Weights of a small GPT-style language model, trained from scratch on English Wikipedia: MLP 256 GELU.
Each number is 128 + 24 x the weight over the matrix's rms, rounded and kept within 0 to 255. Layers, rows and columns count from 0. Numbers have three digits each.

# layer 8 MLP down, 96x256, rms 0.322, rows 73-95, columns 128-191
116150126127110111091168132093136151128104152113126110077117122123103172159150143148073129153199094104100165131180134108119147139104153119069106151125129153163151156117120119124145168132128091
140105161167129133173129132140149129127166165140132130134087133148123116120095128112130114125154134127143092127155162082162140079128129143109080149111130149127132130046125125095144158126096082
064139117133124146103088104130106110132152168166136105172081119099144090085161136158130105108158185092164079189099127135099128092129098120124050143112094090105148150093110103114101157122076148
121117149138107133105106161121121139148128091176147129143118122136109117127158128128178140114143125098089125158123074155134091161165108155198132121138142126136147141134127058132174087117157121
122139124121169148146119130162097138112107104154123119109119093122128145130158154118128149129127082123132103106106143133098111149134159119119125159141128126149110123141131134106127116117169123
145126125121095130127164098169099140098112154119129092190102105115125100078122117137075081109133101097124138078116122150127158126127131127129161098098112111138119140119135138123077144123081164
122109125122111125143116121130124133149114121147113106134146142063153134126106153082119115150119131091204099128132126101102161069146127093110143134132137131136134078124169112127112152078167165
108110167129090155121132119109145166165098109117166100137117123129114133123121115178120108117124108108137171128120110139090142124167099181151157121143145128151138153150125117162135098129137188
138142121134116127181081155142131096150120120120131131143107110142159109167144116205159132120138100135118099150120128158164154120130133136131086130090149121118172106108144057135127161138091122
120108086122104162115115110097134127117116140147130151097114100097165099134140090127146128137083190137147101138111123130158095138123134093136163118109108109086089130127159138153129131108124151
074162146135125120112147096106121149171163146132168121129102142106125150104117129130114145129170143147094107138154153100082157110127112142110111131066137122136110097128147119109109146114124153
133154169108107098128084110127146137105133118119166135117115127136127112141184132111135132131120073160157172180139114110173102124158156171148172104165099140100106086150131111145113108155167121
096126121138114118148163138125148128089123115191100086119124115123229131098135049132039119156121119125097127100122112116126096162113122132125139136134110170098121095156144117179098094107108113
132124122138137127114148106136152111132149123153109104095143123125154161157155152199121124107129137130111151192135146126092136111150107102152120093101137083138134129142139115141099142126133135
123133162138122120129126116113103145120128143113172126084115120177107139134126160117085142167107133101107126058132119103140143150102143136102123123150084147147123127151135166146107142100127217
093132113133144137118131131141096173133120135161096126134158139136152167156109147119111136164096103162159136160162107125105089125154158131148109182144157163118087167128107130132105101122153079
084124118079110128153126102125102083157117126105140108141127142117161089151102125099145139130139107138141127171134128096139151121098085115130071145142104129116141123115102136084139144135080176
144139161147120131141113120130138143151121161126121153136140140116133130168154100146122128167128123174154127144104157159122082135136155138161122117128122144155141140186082126154124091163181134
140130121139145122133088130157138135096103088112146170129118116115078115148111105117116115108075141156161104140152169127156128104099193115174065110100115161168145126136108113145136113122136159
073118113140161129178123146140135179119141104124117109096115113168124118122114106082121137159117133112107167134130120124120131109174117127149099083163120125115115157108144169114166131127165147
125124137091120120107085145112128156119136133166106097161127118067150154151144115119119134151124152092144150103120135108164127157115140122135140145114089144141066159093146115124071123122134141
116106114113151139146167173146135131148119141119118137103111126107173121107130131122133139157112119165142129132127094100170074097181123100094143090096137129162128129146093153087134101107127143
164114113162124155122123134157167087129142159172139133118066141169168111138120153110158149112182146146143103128134119167118117122125110117133120115109157116115094152071113126118141124132135147